Part of a small language model's weights: value residuals.
Each number is 128 + 24 x the weight over its row's rms, rounded and kept within 0 to 255. Layers, rows and columns count from 0. Numbers have three digits each. The size before them is the row's rms in percent of the matrix's.

# o: layer 6 attention output (transposed), 256x256, rms 0.0908, rows 40-63, columns 0-255
# v: layer 6 attention value, 256x256, rms 0.0648, rows 41-63, columns 0-255
# q: layer 6 attention query, 256x256, rms 0.0685, rows 64-67, columns 0-255
# k: layer 6 attention key, 256x256, rms 0.0636, rows 64-66, columns 0-255
o40 100:124143103109169117172095131137109143128122120084151137117120074127103105089104094135139151107133132105149115148116117099144106124137125104108167144122160150145107063111131136146116132138140116135134135136120112156142147156144141140113148139151124118133077129123114125147128176100088174138152146155138135135138125088087147163151121163095169134113138146128142123068124087154143119113126100142121173121152112083123091113119109126117161140170070097109164134143146107121108142122121136108054171114122134121127164178128083109109103113196103157110183133135110139140115151097123123175178115116150098087128120130106112137161116153151130134126165114149073134114165111142128156117143124151120086102109125111139123125160157104123153141153126079147130087118151120144159124143087129
v41 115:108083105138123204121153134153165169154173176106140138128138112163093129142153120119129115142135144145122093138103135110105095126115156165100110147128124144108129106095130148114127135132142140120091121075128104096130114128114133133132147133188135109126139154160106182119144105179131093124147119116126141153190135146148122127129133157084111170123095100154114093131153210109137113129127129152076119118093136119129135111161138105142131083135125145129096109119121129069148098152156174095152114140139098105146121105106161127118133095135085111112099147146127157125150104128131145158132120113129117149138142104153127130085131151133116165127115137128156089165128184152126123122126109110168100145132152098186106171170112097108153138139141136151110139143122115135160112076137096
o41 090:149130126143159117118104152095125107117154172114166157070116134112175150128142119130197110124117115118117139100098133095118070140175112116113088122080139137104136121105133133090137111100120155123102153130103094160131151158143097123092136142134124084157140109127073116134125111103121098138142096167135111106143136144131135168131110105140148147125125110143143149082133141158098139046100161127155104096156114071147126132121067102166158141108119124132136122119109102120147098160106117149118118134127144138092109180141118154159135130126110128154113091147129144154132126118126152175091143094135115173180150139150122142166097135141133108127171136140127132103115106131128109146137117144143093128140117154149173133160118061136142141097146123112148146110104141108164153164090114
v42 098:145133125168169123107118157113132108122098145101150098158125164089127154121144111104163136116121133163112141111151104174145146112157110153127176163140097118063131166151155089155125108123119129166119148084154122167120081103130109108110108123153131155122090154111156112146124112149090133170145114135143070134071135124125102150103129093132141113101151150124129102139121131130132141135144114118161124150148139112162164141144160179167103134124142122095117144057152122152148147182116081106159133119130133129109116154097144125141146114158153132118118103140111164175125112112116110114136134140102141093177110176108144109091142103103127156145130141127146110102147123154173149162151143125107140124116084142133138106089164104162148122111107127139167164082144095141124102105136087
o42 090:117125152088110121151153152088117142142125153065122123128093138151142115144086088161154116112124117164121133164104130123117123147130115118096148139123116127106126128133107135060130139150084162104164111152062140133151093087124143153119170108151124107121105106120138087131127117094074124125122130121125132116140134166132098109180153119087100124118161118145116107157079109154185123105135143167130077197130132125110154111128144147153149099163074160152163078132139102158116144157161134132177125185126101104160142098127116115149128098175126097126131171136136129131142150124102125149155145118129149159125094142123127104117167113151103148149141158128124110106122142150121128122117099126136156159088156126125125110108116169122158153140151102149125145080114107125131156128164109
v43 090:097124124125136084126114121136158127129142077202131106148093110109124106135118122130105131099148113156141141148159143141101149120164154141163148106130144149105136116142118126130146097150148157103107122150182140106133160089115115187129161115139106114161154158139173175116099132117109150083090149099136148120159174102121137111115108148105133121129091142151112123103053150098136139108124132148153128119082119077132137141088105046148139144120145156101122115155133100070133111150125127096118104118117164157131116109128157102118118140167157100114138132090093164107134121124124123122148157148134134130118149133146112122127171131149144101097104087129142104122121109120175137113116121121132140151120138171164144119137159145111099102140134086130062148151094118111165147175122134
o43 094:182140152141097145142101149124153124137120143116123087108146110153119121149127184126135130145141161096100109117121130130114108127126151136108127100147123131101156118134186187111101087103137093157114124132095127137174185142128099141151143158129142115133123154104129162130128132118112116111155119113121120138137106146142157130086086116133144115145120117136137163101169115103131161111080135107094124106106163138111139088096139147115115123131140114103100128127070166086067151140124112079128161144163120127090113162120125120084086129099152122118118180172149101147160122129092130101133128112109130127138117089123147148122118145173145164107146158131139159133184128088186160109145114140158096112142110168145081140131182122169129117182119126145120159130152118130166122153141124
v44 093:072119133140153109138134161167114077129114175101141129153129128197144144095123130147123127155121098153125136128113136148123153150153138165093127113145097153181154113134116148141099136114127152169104136121178141132114130171118124089143133125146137096122141132075117106123114109162141133108107136111148131110160147097103107101119160163108150150169165148093147147088128140125128137120111131076162143148143086133168104145126112183121165148148129131168109123152099149133111110148122213071147144131180090150116154077145136147131124120159164139129153176149087157150125152149123129144123156135143092114135109140135141118105088113136092154142118136126118126060128109094135119125134106127117130113112146108083106171127152106132134151150093128140114090122135126132125097123156106
o44 091:146141109106100111117159151159134121154147131136074179129139112166123160159112132145113131138141159108144162121081105140160149100094159114141159084112170136097128115080114142125119142116135095132121190123173134096133118119144165136137185063145110150114149148108127118145151132121141132125115132150109139098164130132101122122129128130160102159118136070087146118111154097117128131098130138121160142106142145109095098081115130160127122116106088099124140107132112113167166098115121149118122144114114107150117130126114150072126115119109156161131149074096134123110082143119126145076165138088143127134155138192099103163174115114143100143137087123101135111090124133126101100158164126126107143114131137166147138133115164136154104166154139117135121114077180113131129165107111154
v45 077:085130129136105149097164136093128098121126104134124118131135089094169115133122136173129134148115120091126113129138094111157146135171134087159147130131144133099110134133146148137105138121123135102131126122111106110136165098126139071136110148111144100146125153102092128135115105118121119121131152119109157130136123081099125115114092159119112051188118144180165174179113093132104129139148130133078117137146086147157138104115118125148142148082136187125128175122123115124115139094097082147118117123097112063143137130180150118117153118106141173148161148138130160095130136124084144104098123107163127119120134078117115126097092129125163106111119150127135124070145100103110096137141098166121168148115109120160108153183150130154091082124130135125155160139150134130143140102118147
o45 088:173164104106084161165100105144099118065125131120164163124128134098115132128117098115139109086083082129138137115127125060115126115176117144148121192107126121147101148137158110154157157136126095119145104108117086106153137077139118105129098109145108123116108136093152141133170118142149085108121127117083137154161160125114140110136156141140149166181128149118139152138163172137174093146135095136125138128117149102104116118144143124137172142098110119104133123137096141130127088119158160172085136115126109155177159114160136121141124091099087110137123114144121122148101067118125089158097159158120111128123126060114109140133120130147127137134115151111137107093119159111096085142139133125138143099142159159134081098127122134128128154108126135137117131143107156117090155157152135
v46 092:178143117111095090131109126123128103121124134098134128088132159148103149099135105174142160175124137124157124148188140081148118098133131146086111094122147101093161112123139191088135098121144157144165132129129145158108177118135140141118134135165136158167090080124133107121143138149075146108112103114091136151114116133102097126159131120105104102110117103110159126140144099127100144147153118094149120179122134150141121126111137152150146174150149131161142175107133162134143119125115101164108107147094141103128100118136117094126123087072152132125140106150122171136131144130111075109111160088130138101140123114096111129123178156130137102118113131135126106123122096139126089113134130139145155117118154162120122162139125169171101060084136136106145150147139103146081082146109099
o46 093:145098123153156111124147103142134133088112167107140151130122116110123104137142114147155179135116123123137117072132129157119119149141093107112175123127099123110098110122151116142157096096130138146171105140127111134147156152139134110135114125141091121114139174112125088137163153133144121097129150113137154156089128143145116110155125137118109127161148158100070108150182075120142111125131105115123133115118135131140144136171121164159131146167112129081157163154099156097191170127117117085131094132085124140085119107106127130093144132139104130126153134156129084061104158099135116127134137153148134112131124060171136159142096161110161115133078109128142106132065118117114154182129168150128120156099107101121137108138126177126097152119140117117124105069127149106107161150121129
v47 087:176140109127101125109151138097107124087130101131129105173113147127115124077096143182108187132137113158085103154143146117133150144145141148143122122133147156148115106108126131133150128141117137081127102133092151149118138143155131135119161108169101080094094104170122151115139108106163132111124114107126119134160096139126123145131114126093140120108055112154119076105103118144118130126103124107060129113125123167157123113132187085087076115107145145136131094155144131158088096110130147139109136134136145126157201157106164109120134110113133107149102131128165089103119141167087114152107127170180125150152110104145107133167161134146095115153128153106141147118137158143133124112129116134130127101116108184147141099125118160132135162163135098131087096112124107125093092132127119
o47 087:151120110137090114118138112134154093139157118130123111151109134140143139121123092116148162155126105098137142148139167142184131177167165147117109101134109136127069114148131108122154160146135116155117149103147121140094161149090122164132084154109128116074132151126098087129125118105100152133116120136131145150155139100128129153093127105103110146130109069131131123142153175157111123100101102146126094153156142115112144138184145105072120135098117107102055111145077180140142132130112087154119158150095144113145123111175110150135113123144119135114136121123111112100129122108106099081102127122128123150160130129091132087086158107110152141097108087152101136090144110175141149141155166104138042141164139118122128151152142149124134152112130112123114156124161137099131143155133152
v48 103:163148132136129140128123152168080086150078139124125128121131159150172125114125103169100181145132150115156126133159145081132136112158140112120115146150113115115121101152146148107166111090153142156115120148139133135109140111075126104127131127091164139173159118123126115108171148087108117138143114107113119164091111116113108077125183171160091073136167163168162118149087090127131105128130120093100159125126096119151092109096145138083108154094132170103124147148126116137134120142152109137113124140171105152120114099118119134155132127109151131138161133123153124158135138133151116091104136113133109096138078137143114129062105111106110080116116103141114140104143138134115130143110156154146154158141148146085133177156136148187096117101124166124122123123133137100101120142134064
o48 096:106089166107158156109109125151169103114103135135148139140148127149132112112131163091088159115106149090151110137108127070124133109155131149074195127135103099120148133111117129135135151103111111139114125109159123144127120086151123155134167139149106124144164141131142155152164129102149150125137132116159140149136151148146148139181138116141172148115088086100099096123097119126125091177067120143113132167096098161137150098117142113110115144145182114114114142117158129141109131139112096176094139149091080152110136115093078138131093145128122080121123102106091141135099139142137117112160104167136111114100111094107106127164107114160139146163115152136125097145134134111135104117144119152151125121156152110150121099104178135146162113116131134106165093166105144101091168090148163
v49 103:110117112175125130154115100123137126129106122140139167155091096143120110154117134145111154139144105142112128081104122126120137142155132126126111116092158146136100139112117099118132143165161152094098092101126103124145118129129139132162170132149083142087109093110127152118093122117134120109133117138106181124139150141114121116081141146171147152136078126172106080095143154141137153201151130162088127128157110170155136129120120130100107097104126104119129092117119158096088158121137119112169138188121160117153161139108192156135087145142120110115103091102146108089120165137104151152113100151156091137148127083125109115130158092149084116121141162133138169083156152109119135076071115135109132114149124128164122083084118137090133157131124136133114137130115121137109118107123084
o49 091:153139153094139146128136064119124100155150136154147169108123121111122136114142104150165123123122155098170126113119127186153143114172148158112146107142104155108129133141101155116081145141125096131112107122129140113126174173167120143123142208101155118127145095120140082149132124152139150133146135104160124130144136122104111144112154133154128136127165107179162120147109127152131144133133112142117143123147137142144143118130096135178108104087097150107115141149188125099098150113111100098089112136124092091133094126107141133166170153122141142105119139111100136118076063152134127129099157126118124128110106133130136094114110104136097163144117155120138102108109182110150130115085132116124107140199100191115145147140099107106090121139127070108128111111171133105145142092128099
v50 099:160138149156128106150114155093154107116146086155133180129121100153127164072122173145130073138156163100117144075140131163114111149121164167126126112153110146130098131188106096111135105151127121149147188126114144129151154098138108151107127102141098141166122136115143161110116119126096149131137119107159087118108122076136102136133110166149132104116141116057154137085135151133147116144154105133181137162128117104123122111117103153150095118094142137123096157126124127163118110156135169171138142156108126140158145104119156141103125101140114127122152131152112157162129144113124150140105153171082152143109130149101135128138154126101152161160096126131108136105129111110097116108201119093109114157102094130165146151125131143132112135102114094132139163111100075089115115163141122
o50 094:146122094151144102095162135097136151126155149153105100128165150113118142119092117144144141127153127117095158149108122136134127139152119136153150147105106117122112129095132161113071067141083160106171092114150135154133135135142142146120107113156121109150086144127131135129108145148097122132138111106145118138130151172149148129084129075148134150124135174131120146112090055106125141123137159128131116093155079178149128095146138127105119161123109114096099151103116161147092122137115151151091125083116108102096149147161127086103129185098142157075138103155162101104082108143172127132137126140144131118090114111101148132090101110180147159136104099113144119154132143148084112152088109122119140148101100130126142168118148166120146107086115152137143138152137099102131073108137113
v51 090:089131112128145119140090125154133154127164093134098165119140121136161128163110110147121144142109122103154163107126081093175146129114105100195143177117146097110101173127156125134143115128116101075143090098136126129125126126120155117132102163112137151157121113116118098132131124101096116159148090144122123121100106140143155089072149133145161123111109117145104133174116082126143140119153146177117099129153148158186157123139130136129112130137131118115115142171177152125143143139135067157138100147127125116098098134117131155150140132117146150108133092126134102085092147106127118092125125074141131085098084141107155144082103119094087087115118102142119131146136142141138139147100102137146187135113148127113109152116157140177133090115178129145122103097149110177153141105125090
o51 092:114154124075147099108138133158121129094084104106128108124144120143125127133137180133116135105118101094114137106120135152114174144098094151135107132120114148115133124101152113160111156141172144092124121108143163158109083113139119109115162151122139153135147086080131166116133170122107119097114115083159135173136147170077142141150168127113072151109140162121150117144151110104119165065109175106122129172137120120159143144116136123132169186072147098146117129148145133120129126148151162142159126120100103163120156127113119121161123118137147148132103126163127131156097116168105082135137144152141146133115071082167096133116159135101165134107123140118126101127105108150108162093121114096132061097093172152133130148108110098115096140109143139105107153125134143123145145139147112
v52 110:137118124111160148097103120125122150147144114105125128092138137108129143114167126102167104119126137135139098158125116106140125110096100136111139128118156149126117152148138170152082147066111108155195095101142122122123151133114105147109096060107155130129140121162152120120093146129138158139149139121139154141100125157118106121105100182157118122138141135116082184153088154141116107127119075109160109118122163103119140106133125183148143140142122088128147115110151124153160150118104088132133137108147120135153099060128070116151143142083127158154153145141115178188126131132123108095122188131142120123076166148138125142125137169117155101096114124144106094110117109138145104149168105135147135180136123123129115167101120153094156102114130154130127160105168147107161126135139094
o52 092:110125127095112134123094126096129154120140127149121156133129124125137097113145134133124138105136190131146167121146140139092108177109099081115099130121125096163089131131112147128111134126119147095132119138174140110141158152153105131101152140129131133114120159104188123105147153130123075084130144109120134117170131154117088096163087093098152102129129146141191132140150098098162145135153131113133103113129105123116141188139148123113133146108163087144136122144113144097146112114129138156110142147138090116106095160142133102111075169167134118143169117061132146145179088132103130122154120170097119110137119147155116145100126163103116106146093133139127141123099115134151117159122068147149136137070145094125126087108169186141083145140125085158149124150112130149134095117097145
v53 101:116121119129122128132141156129154116119072148130152114159110133118141186100126111129131120152145144135095137142152164175073129113123142151060139091166125150133102144113134141131127099113157167130152167104129121172163146104145121131114122124173083108148157151142140161099106131115114118123133119132158184080117155107123142130161134124151115137104133094111090128071116170121117147117127108116155102124171096142129146115110137103148142119138146133114169096066127125130136122148120118116123127086128118123135141171151161103105105164140119121105170088140119177135130103111111175110129061192122127133149123187110116107180165097146131129163138154128131145116105116090110134099109135118114117156103108136174147079133138095154122133130090105158120160127133126098148111111136161
o53 095:173106151140158129124129117086144124139136146139136167133140134096110141150096140133129126113115104117116120166096100171086104168111185154104063116113134114102133098105129183116129118130091135123132122146113121121121098116111145115168152182166118126137139136128079097140134130113138103140140103093092171146133113076095109132097132137130161137150137139147137112121136135156147117130142151155103151107129108167080119110116155148179137120113093117113086122139151121157129134105137181154151112115105134113102136073177119127126140150157117160115144089094145166088152110112140143086128114144108143127171154171136122132118149153154134111149095114105136141165127150126148171070127140130130161144055142097110105122147170145159123116099162171151140154113124105161104140134105134
v54 097:155144154127131123139113158139091127120075153120119156094131151115153150098130087169126150134115132116111150152129122108127148123062126123151125124095082127114124098108123147137143171116114126127154112150130109130097197101111137119122150162106132106120149125139170122125108127118066163135133178116130079124101122120120136073146160153112134135153156156070164166180127062139118125147099132087111130128130106158119110127159141205158128120144130121101147123168115149140128117105120144167116164120137103140115149115136132146164158090099124151082147131153142122119128086149119142132106116097169099132104120131125113144091135180139093093134122102133100168156132114141126139151143171175099171121141135126098114161139142134129125123087115074152144134155126152127147122152112096
o54 095:086154126146086139143151119147109145137162139175156140154153106118135084168105169106109145168125138107122149096128148149137102150166153075154164096130160133183123155077124150146090158092116120131111089100151119117162117118108132168158123149105072166156112105124126130128099150153176149136105128110140083152128130130143107150139111158126126112155145112111134113141119134145124151148090143141084094135093168159134133067090124135147104146144133109126151111143135159119123098130092123179156142138102121123139131095121113107107135154123077132133127135171098169120123164110099118143184147094167135104109148116141114111128081150113083148146095077126120116098111135134075093129126128122107106121154143170105121119115155143115139136161149106119146132115090121132110116122131095
v55 091:111111142161107081116147133116125132112093140143162118145128141099132097130139139140096121110150128118122117164120093143101144117130124138159109084128169123156109136105088111112112132151129165090161090131086116147101143083123144135168181137106068103098145080149132124126138165101177134083098114104141107144198146138104135109132124131116178148149101132177085125123132129108111135111120121083120153087162103136095112137074129111141155155139129121143140093129117138075122134120127140157138134056142120142118125145106156137125136128144113133112149163101153151144103132139104166176136105117133154155162135122139114111135178157177160137102137113106116148145114123149143138058099147114154140136143143155186186120125122102115128180128140125149111142145131142129116110129122151
o55 088:091117107149118132132147120149077135170116110132134104109138137123135149117113169104151149063154133142135170124153128159132126114094151135133112148154137113084164117098130116090147138106154168126136114122112111070145120095053140132085108156130152161089090165107088141130152153124140107116130107167124147127131115136154111138098095113159151121173155165147092114099137126115126139084141098133154133100125140130158085142111140122078147111146144165117110098141147141152156184105158156139117070118147106122116066140120120152131158150110089155169147170134110157160107115135131158106108120105064144127127129122143148103137111112132138144094129125142129106113159171122102095135139107184155116161155137097101150113150120134097140132116152118136125095143154145150153119129113146
v56 086:118114116154127118115134103121164152132167161134120166133127130113104135137147150096147146133100120164117182142170138116137092145161139186122119138129180134074143115099117103156129151139139132123139147095109101135109112164172111128128131131184087120129107161125148119117130124125147116114153090128134089131147109116116148189155143075101116118140078108109170062132074150108130096093158118162125114105122127130118136126146149119158143103125108134109086142142120131078121109117092127061151112134100146125104130121098107136106126082125145140098141063106140119136130159113130131162107167133095146145151130123093107098131143152124071146133130135094121147149141160156145141112152126080174126104117121153115123096109121162161113129132111111116070091089118117148115097099127135
o56 098:148148091145146117137139148096131150126169132142124112148123144133144139137108153131110169174112085119104126116134116117142083139082117134155154130152121154131139112116105115121138142145140101145130117108152147154170128185162104134136095148104130140186142107112105105102118137091104155098134158128124168074127105159088172122085145150105141164121113119132115105108103128136095121081120169113133127119129124118116117134169138147159107179181083089091100126133112106125136173161124143138118152127163132137141091092102136117146119132119111100128097155099111153145181113098106127092131129148102068117075130175143103138169146143093093085137138131095148126148120154131107092146163153130095102197142123137116104104176119083110155147107133098115129121135119111146122132142137131
v57 099:100145129167121116147124096137161165161077163134116084152094061111133099109132130139149115122129109113130146107132102174074109120119127143129130100143116149138104179124100120123116132145142153131125165100094129121154095117091134114147148144142058137120162102125105148128117166140139142101118092127144138105118153085130128124122115110100111159154149116112102078085158179153115162144155146100137134146141104103083145147111118119144145136077146101108147101123139154144130144137121121110146148093087121082110144142137176115112116164152110105084139126095112148077103155109098151121129106137106135124118153109135111109145164118142090191134093134126143169100132106105093113121130107128103144125123103152195115109129096117135123161168150106143126129090130139139076150116133165
o57 093:122143152159142140147144153113127116146093125116123107108144139123112090168134132153157110119121100136149174122116104172132143109182142132097087111127139123070113123163104129133159146157111167126121107106096118110132140082104126160116089160150147164123081153149151115167159148094143154172115124132085129124124138116119128106148145159098148138131154105175112146154120118084092090137177104127146143118120091146108090146075149157174134136148170084110064155122156144145117122156084120140110130114130166138125138103108103136113132122141119142161108119095145135124156162111128142130118104132116140166143131175129138091115159152100110155109122093099149113105118190130147097165156125125109129143169100121139151161111121124083092137144080125112116155127119146136163119121165088
v58 088:111147087158135083115169128123133135112102144156140117126128117085128150113126123056117103070151138125120150139113134133119143155107135132164119079104116116135121130136109103147123151180149114123104123152120136155146140149141143160126140129153077148106134130177115139105121117140159164099116098127126115087132113185121135143121128076111150140121127141124092136104085146126142152102116110145138114150145114146114144141062136109161142132117138180133129128132098161063142149163129118163127144090139121123104129167120115116137099127123140124073174154102161110128121130177156139155112123175128141125114122127143136121159187126180102143096119108121119191159093108100119133154068135147130113138149160159119144131088135124130128185181117116139123104121135149120117093134145184
o58 091:144133112146137133106126128136109166124141119159132176128129138094104149119186144128117122136134096122098098122103148119155089100117117141078155127181153127112085116145131182132142153133120134116122111163098101126140126146129119198114158136135149119124109154070098141124114148129132169162131124122100154161153084102167094123128154089166179120139109118168112108104123080129136164078137123104147166119140154106138121155098122139122134121127102140096096091080123167150146090168082101115120144083150155141121056119157149135127147134067124119119105158136134143105162121142136154110119141115138100106111172123132125104115146106099098089080104174113143120143142149125121143092140129145108088110126126160118148143147126158089107103128143120136104131111130141150116122105126170
v59 100:088154135146155192127154146185106147120136150136130166148165163143123134164097160142123132112125099126128133070131125109149152165100102133119143145148138098087173158114123081116110131130119142128104145121117139117115123131120115117144113153076094126103145189106121089150121144132124142137123136163143136153113172156168098142158167109157126145088144131151140104150138072131140137129147103150149130119081105126128114124152138130143121097093126104098125142162103118089142142155147105110123123150138100120105109151157185160128122153160130112109155155143140117135146118132128147117153103107162146150144114130115104136066113067112151140141124097126113086180137147116119163112140131106107144081135131122125111139093159133131147167175130148123137059110120096142059136111161123
o59 094:171146141163155144138130119097162100140119128153103140155159121147108125117071062108100125142119160109092107126150091113156117122108105129132129141147127178128163123174123104163110131113107160122129125113119110135137105117128144150098097126158094103153155132113113160147092114126130147155109137129121148123132178137123149088134158159139131072079129121154118097111129146113086111086107090112131080118130119082131150109096097116142155182111141137136144091092114102117130131097129107130151090112113146129150154115095124144129139119155115118132108136139121137179129111136156170117166160081109120160148124117128115128166095138131112089169109126156098139123083123090116145092148130139144116119136119149089086167150126141115158169153072102158104076132177147142114097156137096
v60 096:132147128143094121120123140171108086127079151135134123106126136170137100063126116167096141119143144159086084134128111106100155118141119119128103124162100142110099169110117142117128110081138124145111140121114097133141167092114155141172160116112117124144134129101148147124097145102149143109119154157153160109164135140136144134093129186156128142183121133108123147093105131118132115183111129095138129154136094165148159113115131115144121154102126175086135123097096153150087119143117135161141146155150090117158151084132114085155093141143111136106159120162166179116114137123119176097094116149144130130167140143115151136160146114164077084120139121137129120106120144112116134126090159163087132159101116154094148158104123136113139108089140058129140133115109150115125107171114098
o60 095:168145158119107069128100087168081146125117104087100095172138136102132085162110127113130116120157151124133160143119115145128150145124150106149094120132160106130149102094118148127138153140098132121106119135158113070129163128162120106089114092160104132136145126131136098095126116149104143151144116084124106111169129124173123127167126116114158174131105116148108115137171136151155149157094094144099134136124107158131103140097154161145176151114185128104184109117141126146148171142113118172089127127147127128151154059139151204085137085122133152169118131094142128111098111100108164153141120112131147103130151117117131153109100147128112152140101152139140145106134141149154138064140141156140121160132147117133140121110131107132109107096123105133144098097094109136162144136129136
v61 083:148137093159107122158146101083131084112126135135121152110096161122130122113124155142110076142154125081125087146109124126140123143115114112144094130114112159158107103167135154134108122128069088137183097158162118106146149091085120119127133127147127139166150140156155141140165129092166134129109129128115187108150070081126151108115097117113108175183096143136126149124133115155120137143121081141078132088106128134171104109108183127102150137140120134107105126162144133159141136107083142130131092091126147136143122104127081131102152116152139147172098174180121136152135097135135133118109173173138138159106109131147140129137133169134137142117112076142134124157136136141111118101135096128125149145132137134173160155149108112098154113151160151128143187126133151140127111147124162
o61 092:153089082120166090142133122107149117130153127143139148096129140124132117126154106130114095125143164143170110127111103126074099143175109125076098162141115104130117141135127097098124136173121144122157155117115090139115137084135140126146110115111123146124137139159080105161144134199086108155149153156156135106116061138172139107161113128158152170120127125123121131119176116093089122205100129136136108116144145123107130132119137112095102141112128132112079142117101156134107113111149129115108130104127115101142123136122105142160125119099125134117128150152088154177108166189095142101118140163120186096149131161113138132144113131113139111165089161121105098123148120121135181105121127152157134153191128142082101142118134098112103153106152099103132127154136120105107147106121154
v62 112:155153170103119186120125148149083120170100142119119141094126160082117124137102125175136141148123129106127139121143105093152147124120149113137115140162093119118150137161159178144120129081120131159176170149145123088125150126083124119097122131083167125178168160137138139117140124134126166182128152118124106126105112142130123112115148170139152111136158130069154155134123082146110130115101137095117132128137106112149067142112155174154149123165126149126126150152135136162115118145155115151123117136118128146146129112127090121139140105112136126112131155166096149157125076116131137130122155092159093106125082136130173120084089137120172088116114107143102116124110095134132092155165137144129145188108116126078107116125156109140102103093146128136187119123128140086158125158142135
o62 088:110148146133130147161125121127191111138132155107123173184163104197178149119108128092107106124103128130148117132141097127142145138133123157105119137111140095134126121095180174162126106101157109088103124152130158098115144163125134161097105094125108106129094092145143153129092122123149135105106145141130107144141123164149154133125058098119156159169163132124109122106087153126124138133090088132128130149163111114128109168104122149113136125138149114139171082118089150127091107171132146117103125098122174174104151132114137106112110158159141082167166125139089118075134128144134124132135123153147148146108127131164097101148182130127092104165123102140089097129094114110117135152129105142126100142133169106126109121082136111080160143129120125129128101107120152127114131136135165
v63 099:101085117155119144144143129118105091136100135131129119157134137139122162119088106075134169158121123138093167100081126152146136100130140119123135138130128103142137138123099111133144139129113158127127103123127097148148107145114132149105172155157146126156122095109110085133145118119095101132125136147123117125109133198152132129097154111125171188077113139146139143144131103096129127106135151132105073117124121177142092157135132138143108108130103128145165139170136117092151135118160147079139142153171090115050096160129159115179093104098146140150125084126144123142144100154138134170148105157164134106177126127118118140112093125201162115140152113117117144196138115144116137143085139144123112099109106095088098092125179109134151128123098127142101146144131124132141111117131137
o63 093:117174152139131139126097133110119099108124122133108095123155155127101094143118151066108111123130144112160100176078150168145133145117125128122137110141118094154095143142111174152130136089137119105108157110131150095170147095154126129134143120129132146125105101107065110145108127145147122155042164102147158119129117160162116114156112153155099153102160098145103093120139166118074116105160150149157135187107148106143105110166134143171144113104131133134099110106130129172115118125099124093131106119098136070154133117166116157184132113109087105106165117117123140152112154100162163141125141122122108159091076156154159104123110148104146162119147120176129122138138120127115100115135140117124101114104091131136099120132119143142160116114126134131090112128128131112135178147153099
q64 143:166128099121157098139098117133098123135070141116118135163104146139099152138090109129125100124144113120147138132095158178115166147152125117114120093148163092117133098131136076176137154110109127179128112090174118114149154140114148146092172109097135156142191118139105130127119113131129186119130109120163117111104131108153129120093125119169169098049103134126084110106137142113132124149114130163197083115164105128126131134122138124123151149175125134124173092091131136090135140147170142145126133115116113102114120155129186121144106129141089171144073145107137116134099111157118151083124097136161094092151100127114142108140091119143143126143115112132107097163125163093109132145141140129129132155119143109111149119148136160141107141129134104141141122100135159098174100116127141
k64 083:139191130121121073105147122123161103134135129131098111118170145112166137095146148139125120130141124145093074158134169109097088142117112086079131117153099105134151103113142119125121104114157095108109132120136132158103123129130140096160122144142126098111106135071130148129129167102111151132106114139096101107104153122095089140136129147132120070125140127122143088143084121170151160114115119100113106084100119106181154152120167126148138142118086121127077186095103158127129156122172153130138114153143129136166121118158085137101154119161129108169117143116108129146142139141138114095135143107109131100108139154115135150108115150139137120115096155081154127130140112127122148137142143142189155138159124176150140146178162141133141091095112126187129131125122135144114096103067086
q65 133:101108174118122120131098082151097135123108175137138139128096132183120141117131108113128145137137154095142129102143117123131103126152128141098082140120121116122110141140134089129153097127140148096088157091123153095102098131174145137118139127121154150104111155158118172144111178124128106124133149151165103115165143117095160092099089154142116166153125152114156129138139129113127128092150137146124143140103182165108164120127122097161114140079147176071140121132145153131164102102105165097115157160110120150127144205157178137102158130136071110133071126135138132081122165113151100104138090129080108115113137120166145098137124128079143131120138154153114155087114124118118123143133136151121127178137121133119135142151105123113163148107131089140143166142129118143120082158137121
k65 055:094163131075155122115140174118136137132129110146088138117135115124127145142151120115131158148129101102089167112116154137098120160114138119111110147139162138104161098140114118121115143135134089127103133164185207145128149154147117112174153113088100135143114139121158108071117099149122106104095109141121085138103129143153106117153127121105175098149161135128151146109115137173151161119116129139153103123131066128186128154099188145147133132130117110145120119127127099127105140152144112131152125133125106138109131074125120157116129117082154150160156161128096093100153154129160136089155142095175124123144132154071119119085142110160085126098110132108134144129112130123175117107068163086138154099143102144160135127148121140114130144108177125143095150121148101125146121115102111
q66 125:146128119159144128103166135129122099120130078136141131113159111082123109132131132164128166105120138105102142109090120118150114104162089116182109135136100127054150157139117132149094151130115124151110162121114123164113133126156103109123178120117118121108092172114136139156120113120097116139141130115131137166142092116124126095146144119116137125116145114172135131146111119161123126162111134183091145139113106113144162146192119126149116136102087117159150119142184173185131098099089116099126102097144186111119118125108087161112151141106126125153136181113124125151111110142114135106060164134118125092157094137123137106183108165096132140118100161122124104159159172126128120102179114105106123098117125112160115143143141141112172140156144190106123106128137135150126112124113110
k66 054:121176143136125078141137144132135140131154136128105121158140113110138135104117082172147124093138129131136121131189158104086114151113179134130137111160141088148129101136141158126121152137162125134129130099165116116142116095124157152133136138101146108158147141120084151112188119133104107149096085078136149116099139081109150085169110173139114104128185142107111107153148128117146121155113138097116127111142131154115127124107146113136137111149155148100081127079114092156149145135182140147115115162138094120148101145120131111117111110125147118115121108122086164072099108132162186127164074156140163126130195147093132146107151108156116104107147096155165111128120149140108127135117103170130166155164095147136154106104130139153097129114116085106145125103123140157156110127144118
q67 149:135145112104107145109150117138112158137148149121088115136165155111136153127147092124110108118112130146122138160146133153148117091117106149094161143096123131146121118179175118125113102122113147149116085082118094165142113117093172132167076118179084134152151099153138135143131066151110105133124150088128123131080091165143124175133155133108141093100132095102134113137135167136126128108106136113147058085166118123128149145136156133168159151137125056111131117154177137111114137100151100132157098146152119124147133147127126150141133111113149106151114121104110161163122136138082124116156136113162123104131086120088115160092081151132148101129106101110155113191150097141162115141130130135155117158142127143168150108162148105153107101149135128114148122102139127138121104079117125